From a checkpoint of a small transformer trained on Wikipedia: normalized queries and keys.
Each number is 128 + 24 x the weight over its row's rms, rounded and kept within 0 to 255. Layers, rows and columns count from 0. The size above them is the row's rms in percent of the matrix's.

# layer 2 MLP down (transposed), 640x320, rms 0.0468, rows 295-308, columns 0-79
size [ 89 100 102  90  93 101 104  94 104  97 102 108 104  78]
[[165 143 155 134  70 137 151 159 174  65 140 112 105 109 149  85 100 166 114 122 159 177 164  90 145  94 212 152 120 216 151 125 134 138 133 108 117 114 141 157 117 113 150 137  87 114 122 123 126 152 131 144 122 125 102 153 112 156 113 120 140 130 137 151 127 174 139 167 135 116 151  90 133 127 101 113 132 125 171 120]
 [120 114 134 146 114 171 201 122 103 142 107 151 101 122 116 113 103 140 149 147 115 155 116 114 127 115 137  98 114 168  92 146 159 112 111 117  86 179 145  97  70 106  95 169 115 183 102 154 133 148 121 103 133 140 117 141 143 164  80 130 117 160 141  99 146 132 109 127 131 159 119 114 116 148 137  79 133 149 152 123]
 [139 136 173 117 121 163 125 143  93 123 129 162  95 155  78 127 151 123 168 140 125 143 117 104 137 139 132 131 137 123 128 116 165 126 134 136 129 155 124 109 146 123 122 155 121  75 140 100 133 108 109 153 110 157 164 101 131 124 110 114 160 109 173 114 179 101 182 114  91 112 118 149  84  98 124 149 158 144 128 167]
 [128  69 170 152 119 143 116 122 132 170 154 131 104  96 143 138  95 108 123 191  75  46 129  94 116 111 148  97  79 119 155 136 147 150  96 158 109 165 109 126 162 134 164 129 103 121 100 137 114 139  88  52 147 105 152 123 105 104 141  85 161  89 150 130 116 154 150 104 146 124 154 112 158 130  86 136 118 122 102 114]
 [ 97 128 128  97 122 146 113 138 103 115 173 160 182 131  73 169 112  64 161 152 112 129 129 124  93 161 115  81 103 123 186 107 138 100 126 153 136 147 135 116 100 154 110 136 124 136 121  88 113 152 146 141 124  97 130 138 129 123 128 152 133 142 100 110  90  81 156 116 170 138 158 139 168 107 112  92 158 152 144 108]
 [131 124 106 138 173 114 122 125 133 133 182 156 145 148 144 114 169 113 133 128 147 132 186 133 166 145 108 141 120 126 142  89 141 128 169 104 128 110 114 115 124 153 101 112 127 167 121 151 118 122 114 142 146 133  85  83 141 134 143 113 123  95 130 141 175 137 131 131 144 140 145 180 141 119 151 129 130  66 187 144]
 [184 136 133 143 116 117  77 135 112 141 107 136 133 147 148 146 163 117  76 163 132 141 134  76 139 133 162 132 170 116 132 125 151  98 124  86 159  97 161 108 110 101  87 125 167 120  82 113  99 109 110 117 134 112 123 121 152 146 133 125 149  80 105 159 104  89 112 105 135 127 151 125 128 136 117 123 127 142 134 114]
 [136 124 107 146 116 149 175 119 142 134 118 139  98 134 151 110 121 119 102 127 136 150 145 106 150 114 122 136  73 106 128 116 104 125 136 132 124 162  76 119 165 106  79 116 142 154 149  85 156 149 149 122 108 123 146 153 113 119 131 135 111 130 190 137 141 122 145 133  87  86 144 141 136 136 117  99 152 163 140 134]
 [172 159 159  95 152  86 132 142 139 133 145 125 124 118 148 144  99  97 129 131 117 156 144 149 127 150 172 119  74 141 114  79  98 158 134 108  98 119 123  88 151  87 155 123 137 136 165 148 135 108 163 124 153 139  94 146 166 125  89 112  66 100 111 122 134 130 109 161 105 132 139 120  92 104 127  62 176  68 123 131]
 [107 153 175 127 115 136 117 141 130 187 129 122 156 120 114 113 120 114 133 150 158 100 107 123 119 130  93 149  99 113 174 119 141 122  78 153  95 176 159 137 126 139  80 114 102 168  67 121 163 128 161 101 119 100  81 136 144 133 111 155 123 109 134 113 144 134 163 111 147  85  96 153 122 121 100 158 159 148 138 151]
 [142 124 129 143 105 108 110 192 101 114 143  97 132 115 148 123 108  93 124 134 141 184 159 110 148 127 163 118 110 128 112  87 112 132 128 118 102 121  99 118 124 103 112  93 149 113  97 153 128 146 129 140 131  95 136  86 136 129 111 159 138 139 152 134 138 106 118 114 127 117 115 134 114  90 108 129  71 121 129  95]
 [108 155 130  69 167 115 121 131 129 180 146 148 122  81 152 118  81  70 139 127 132 137 125 171 177 132 150 134 120 145 144 120 146 112 116 121 145 136 137 125 158 149 171 141 137 120 111 132 128 155 123 126 106 163 124  87 132 147  95 141 132 113  98 156 122 141 121 133 124 130 143 131  93 140 112 111 158 141 155 113]
 [138 124 113  74 115 154 133 124 140  99 135  93 110 114 145 128  96 122 119 116 127 166 131  97 127 154 119 124 147 147 141 148 126 141 120 167 125 135 156  69 125 161 127 147 123 135 105 109 145  80 113 106 162 129 114 103 159 139  90  70 146  91 105 120 141 137 156 157 105 102 120 105 157 119 131  95 162 111 142  66]
 [133  89  99 166 137 179 142  60 128 132 125  99 128 105 147 146 106 129 148 135 118 128 128 142 159 109 143 149  74 105 150 123 166 140 132 128 117  69 147  96 144 128 144 103 111 133  86  85 168 151 129 105 190  95 162  94 135 164 120 100 119 109 153 141 143  89 107 112  99 144 156 131 146 145 149 152 101 135 121 130]]
# layer 2 MLP gate, 640x320, rms 0.053, rows 296-308, columns 0-79
size [ 91  98 111  83  98 111  88 106  98 100 114 102  81]
[[110 114 109 174 130 142 162 101 104 137 111 134 113 100  89 127 135 110 122 108 107 111 148 111 116 110 120 137 136 153 121 124 149 102 128 117 167 145 183 133 123 123 123 176 139 141 142  82 129 114 164 116 151 153 145 110 135 206 129  76 140 144 121  99 151 117 114 122 167 150 115 134 142 142 156 139 111 144 135 122]
 [132 141 133 147 130 113 120 127 138  85 134  90 123 145 140  93  85 159 143  90 107 110 121 130 125 120 152 128 122 104 137 136 131 123  74 148 152 133 103 136 135 110 129 147 118 163 110 145 139 114 159 104 184 131 130 132 137 130 123 126 121 147 132 109 100 149 136 118 123 129 132 132 123 109 108 116 126 135 119 116]
 [131 150 155 157 142 106 128 119 146 115 135 113 117 138 103 140 107 137 148 194 107 115 109  75 137  94 129  68 103 153 146 127 142 117 131 168  91 161  99  98 158 106 127 112 110 120 109 141  82 147 136  87  81  98 110 140 103  73 141 123 147 157  91 130 159 114 129 116 146 111 165 132 133 132  71 138 115 130 117 153]
 [ 96  95  99 129 104 138 155 133  94 132 136 162 159 105  84 208 113  55 138 163 125 137 137 126  90 170 109  26  86 140 175 118 133 114  95 134 139 140 175 162 129 137  70 140 130 100 117  99 132 112 133 151 120  98 109 119 134 134 174 133 134 160 103 115  96  85 130 125 179 124 147 151 146  94 121  93 158 182 119 131]
 [142 138  81 110 110 136 148 116  49 130 124 116 147 152 137 143 148 127 161 111 114 130 176 131 129 149 138 152 127 114 155 118  96 129 156 138 154 111 126 173 162 128 142 100 130  88 175 119 126  94 145 147 128 164 149  96 131 143 148 146 135 118 121 145 117 101 134 177 123 115 167 168  89 113 146 170 128  87 142 114]
 [129 133 133 151 120 103 114  89  63 149 126 101 152 178 148  93 110 131  99 154 131 120 144 129 137 140 122  90 122 131 120 148 125 150 121 146 120 172 147 137 123 127 132  92 109 141  86 113 128 124 105 105 119  87 122 133 120 119 118 172 150 136 100 125 124 139 103 108 149 130 111 168 133 164 131 149 130 157  99 100]
 [142 116 158 180 135 119 145  90 125 110 118 104 126 165 144  93 133 141 105 130 177 117 136 140 144 126  76 143 129 158 142 123 130  65 112 127 151 114 107  80 136 104 149  94 105 125 138 111  76 146 115 163  91 131 145 108  93  81 119 108 101 101 147 103 150  77 174 109 125  97 119  70 112 158 130 122 105 146 148 151]
 [117 140 166 139 137 119 133 107 104 139 109 141 124 150 105 120 124 141 136 126 148  97 135 140 124 131 136 106 134 170 134 187 114 151 119 154 183 169 137 112  85 175 135 114 110 136 115 158 152 110 137 171 135 171  86 102 142 147 145 135 129 150 151 116 139 123 145 165  93  94 154  84 117 139 143 137 107 125 140  98]
 [109 148 114 101 119 160 123 130 111  83 119  86 127 141 143  85 134 145 130 131 111 114 162 115 131 103 106 103 140  88 141 131 105  97 116 156 148  92  84 110 109 148  85 102 105 122 153 144 137 173 162 105 123 105 126  75 156 160 160 114 201 100 148 116 137 114 178  99 129 101 105 142  96 151 109 143 150 117 128 116]
 [103 145 162 127 121 121 145  68 117 141 119 145 143 167 116 140  99  96 116 127  94  95 137 125 101 113 115 150 107 168 133 153 180 133 119 110 121 170 114 126  96 180 155 142 151 136 169 141  97 130 131 164 111 108 114 140 186 129 139 103 106 119 103 155 153 129 108 151 119 108 134 106  86 108 162 112 179 119 149 138]
 [126 123 149 148 138 131 120 127 140 130 133 139 151 116 140 116 127 113 152 119 118 112 127 105 124 152  90 121 133 133 180 118 164 141 156 136 134 164 124 182  69 140 104 103 110 146 127 147 131 139 142 156 100 141  81 144 148 147 138 123 179 125 107 135 113 140 105 130 157 134  93 146 177  75 139  99  83  87 158 118]
 [113 126 137  78 147 126 123 114 148 117 139 139 133 124 142 102 113 171 147 161 126 138 116 124 152 134 111 139 139 162 182  95 104  82 125 180 176 172 107 116 149 125 130 110 132 124 145 147 114 153 141 132 176 126 118 101 141 107 122 167 162 107  91 123 179 124 168 143 118 130 126 154 120 110 122 125 140 121 156  95]
 [143 139 106 137 100 141 110  88 136 114 125 108 154 115 116 137 104 141 141 129 108 135 135 124 154 127 143 134 105 115 149 120 134 132  61  80 122 138 134 138 126  88 121 130 154 103 100  98 187 140 136  98 184 117 174  98 129 145 112 139 113 156 113 129 143  76 108 148  93 145 106 175 156 154 117 145 162 127 150 169]]
# layer 2 MLP up, 640x320, rms 0.0483, rows 296-308, columns 0-79
size [ 96  99 101  93  96 104  92 104  94 101 105 102  86]
[[138 134 144 135 177 129  94 131 135 132 151 112 112 133 126 134 165 148 123 139 125 112  93 116 115 131  86 144 130 116 126 125 176 148 130 109 135 102 106 135 175 144 173 102 151  70 144  86 141  90 161 167 134 156 126  87 129 135 154 132 133  96 120 117 108  89 173 151 123 142 123 158 155 107 151 173  94  97 135 130]
 [ 71 107  98 132 134 124 138  81 113 150 139  78 118  84 140 105 100 119 138 154 115  79 125 135 123  93 121  99  96 115 159 125 122 134 149 133 117 119 137 133 164 135 126 121 140 144  83  92 104 152 122 136 151  95 123 135 108 110 157 143 117 150 141 123 128 159 103 151 140 139 104 153 186 161 115  90 118 164 151 101]
 [134 133 134 163 129 146 141 103 105 113 106 130 124 115 102 156 133 147 127 136 109  83 156 140 161 130 156 127 129 125 170 146  82 155 125 119 131 185 127 106 108 168 203  96 104 128  92 151 125 153 121 114 159 106 140 128 113 103 150 105 126 140 157 139 123 136 149 155 102 197 137 136  84 146 107 122 144 151  85 123]
 [130 177 171 105 162 113  87 141 132 121 197  94 127 109 129 124 128 137 173 118 123  98  88 116 182 107 107 163 154 100 123 132 139 120 112 119  97 126 106 132 118 156 140 107 120 182 145 142 109 140 147 120 120 140 158 134 122 126 131 133 126 119 126 122 136 115 143 158 115 137 160 110 150 143  71 127  91 139 171 114]
 [157 149 121 116 113 116 117 122  98  99 114 107 128  93 117 116  92 125 146 130  61  99 135 136 152 151 112 100 112 123 173 130 105 144 132 126 136 101  90 145 112 129 155 103 157 111  68 116 103 118 116 118 140 102 102 112  51 146 169 158 138 145 142 112 112  99 121 154 115 157 117 127 134  93  95 113 129 143 109 111]
 [144 133 138 115 116 155 130 157 138 122 114 115 108 136 137  89 125 132 143 149  93 147  96 120 170 197 104 131 105  69  99 114 117 133 163  87 135 150 113 171 129 169 110 104 111 125 179 118 153 154 165 119 101 132 107 142 102  81 108 130 141 152  95 110  83 103  96  84 123 111 156 166 152 102 119 119 184 155 125 131]
 [139 129 102 128 108 129 107 122 108 114 130 119 155 148  96 144 166 170 140 133 133 116 120 113 100 128  92 125 115 150 122 167 141 135 117 123 111 118 131 116 107 181 172 143 106  83 159 112 102  96 104 131 125  81 104 121 147 141 129  99 117 110  95 120 151 143 111 102 132 171 116 103 134 152 135 147 120 131 118 179]
 [135 119 124 119 152  54 115  98 130 110 134 133 153 140 141 142 137 137  93 107 144 154 111 125 118 131 131 112 112 101 141 137 116 149 179 113 130 159 132  90 143  95  94 113 119 159 105  93 120 146 151 146 134  86 100 177 147 124 131  93 126  98  77 161  93 138 120 164 124 135 143 129 115 187 137 142 135  96  93 104]
 [147 164 112 143 126 125 124 100 119  97 127 135 115 152 185 149 140 165 105 102 165 158 123 151 132 138 108 130 102 148 119 120 120 131 114 126 172 119 119 128 153 120 179  98 154  76 177 117 109 141 153 144 144 143 153 120 113 136 136  77 123 126 124 137 124 114 147 141 154 145 169 120 169 164 148 119 116 123 115  70]
 [ 72 139 129 139 161 164 114 156 144 145 107 145 131 109  98 106 157 164 116 110  96  93 129  87 139 112  95 136 138 133 159 134 126 108 102 118 136  92 149 123 143 143 123 163 126 124 104 137 133 113 158 136 120 144 145 115 114 138 154 117 165 111 140 113 143 140 142  89 126 116 113 101 128 128 149 206 108 121 177 152]
 [ 89 164 133 117 130  87 114 119 137 105 145 178 120 118 122  96 117 117 133 144 115 188 129 159 155 145 117 111 118 140 125 102 155 127 141 148 120 118 108 132 122 182 167 136 132  95 111 176 133 147 156 104 158 134 119 141 111 102 124 131 141  97 110 150 148 156 122 133 154  96 114 133 114 116 137 128 155 155 123 145]
 [136  98 133 159 124 101 131 137 111 101 118 103 129 120 122 124 131 122 118 115 111 143  98 127  94 149 127 117 133 106 117 139 144 148 114 100 108 161 108 102 119 132  92 150 121 111 135 109 143 146 138 153 135  92 172 110 133 117 124 124 149 115 124 162 142  74 116 153 162 102 138 109 123 100  86 111 104 133 138 136]
 [130 127 130  80 128 123 100  99 140  92 123 105 171 164 114 115 140 105 109 137 148 125 147 121 126 176  92 122 134 103 157 130 128 145 124  93  87 179 114 152  97 127 105 140 149 132 117 118 104 138 124 134 165 142 136 115 109 106 150 111 148 160 114 115 110 125 176 119 116 151 152 145 108 159  96 118 132 121 130 185]]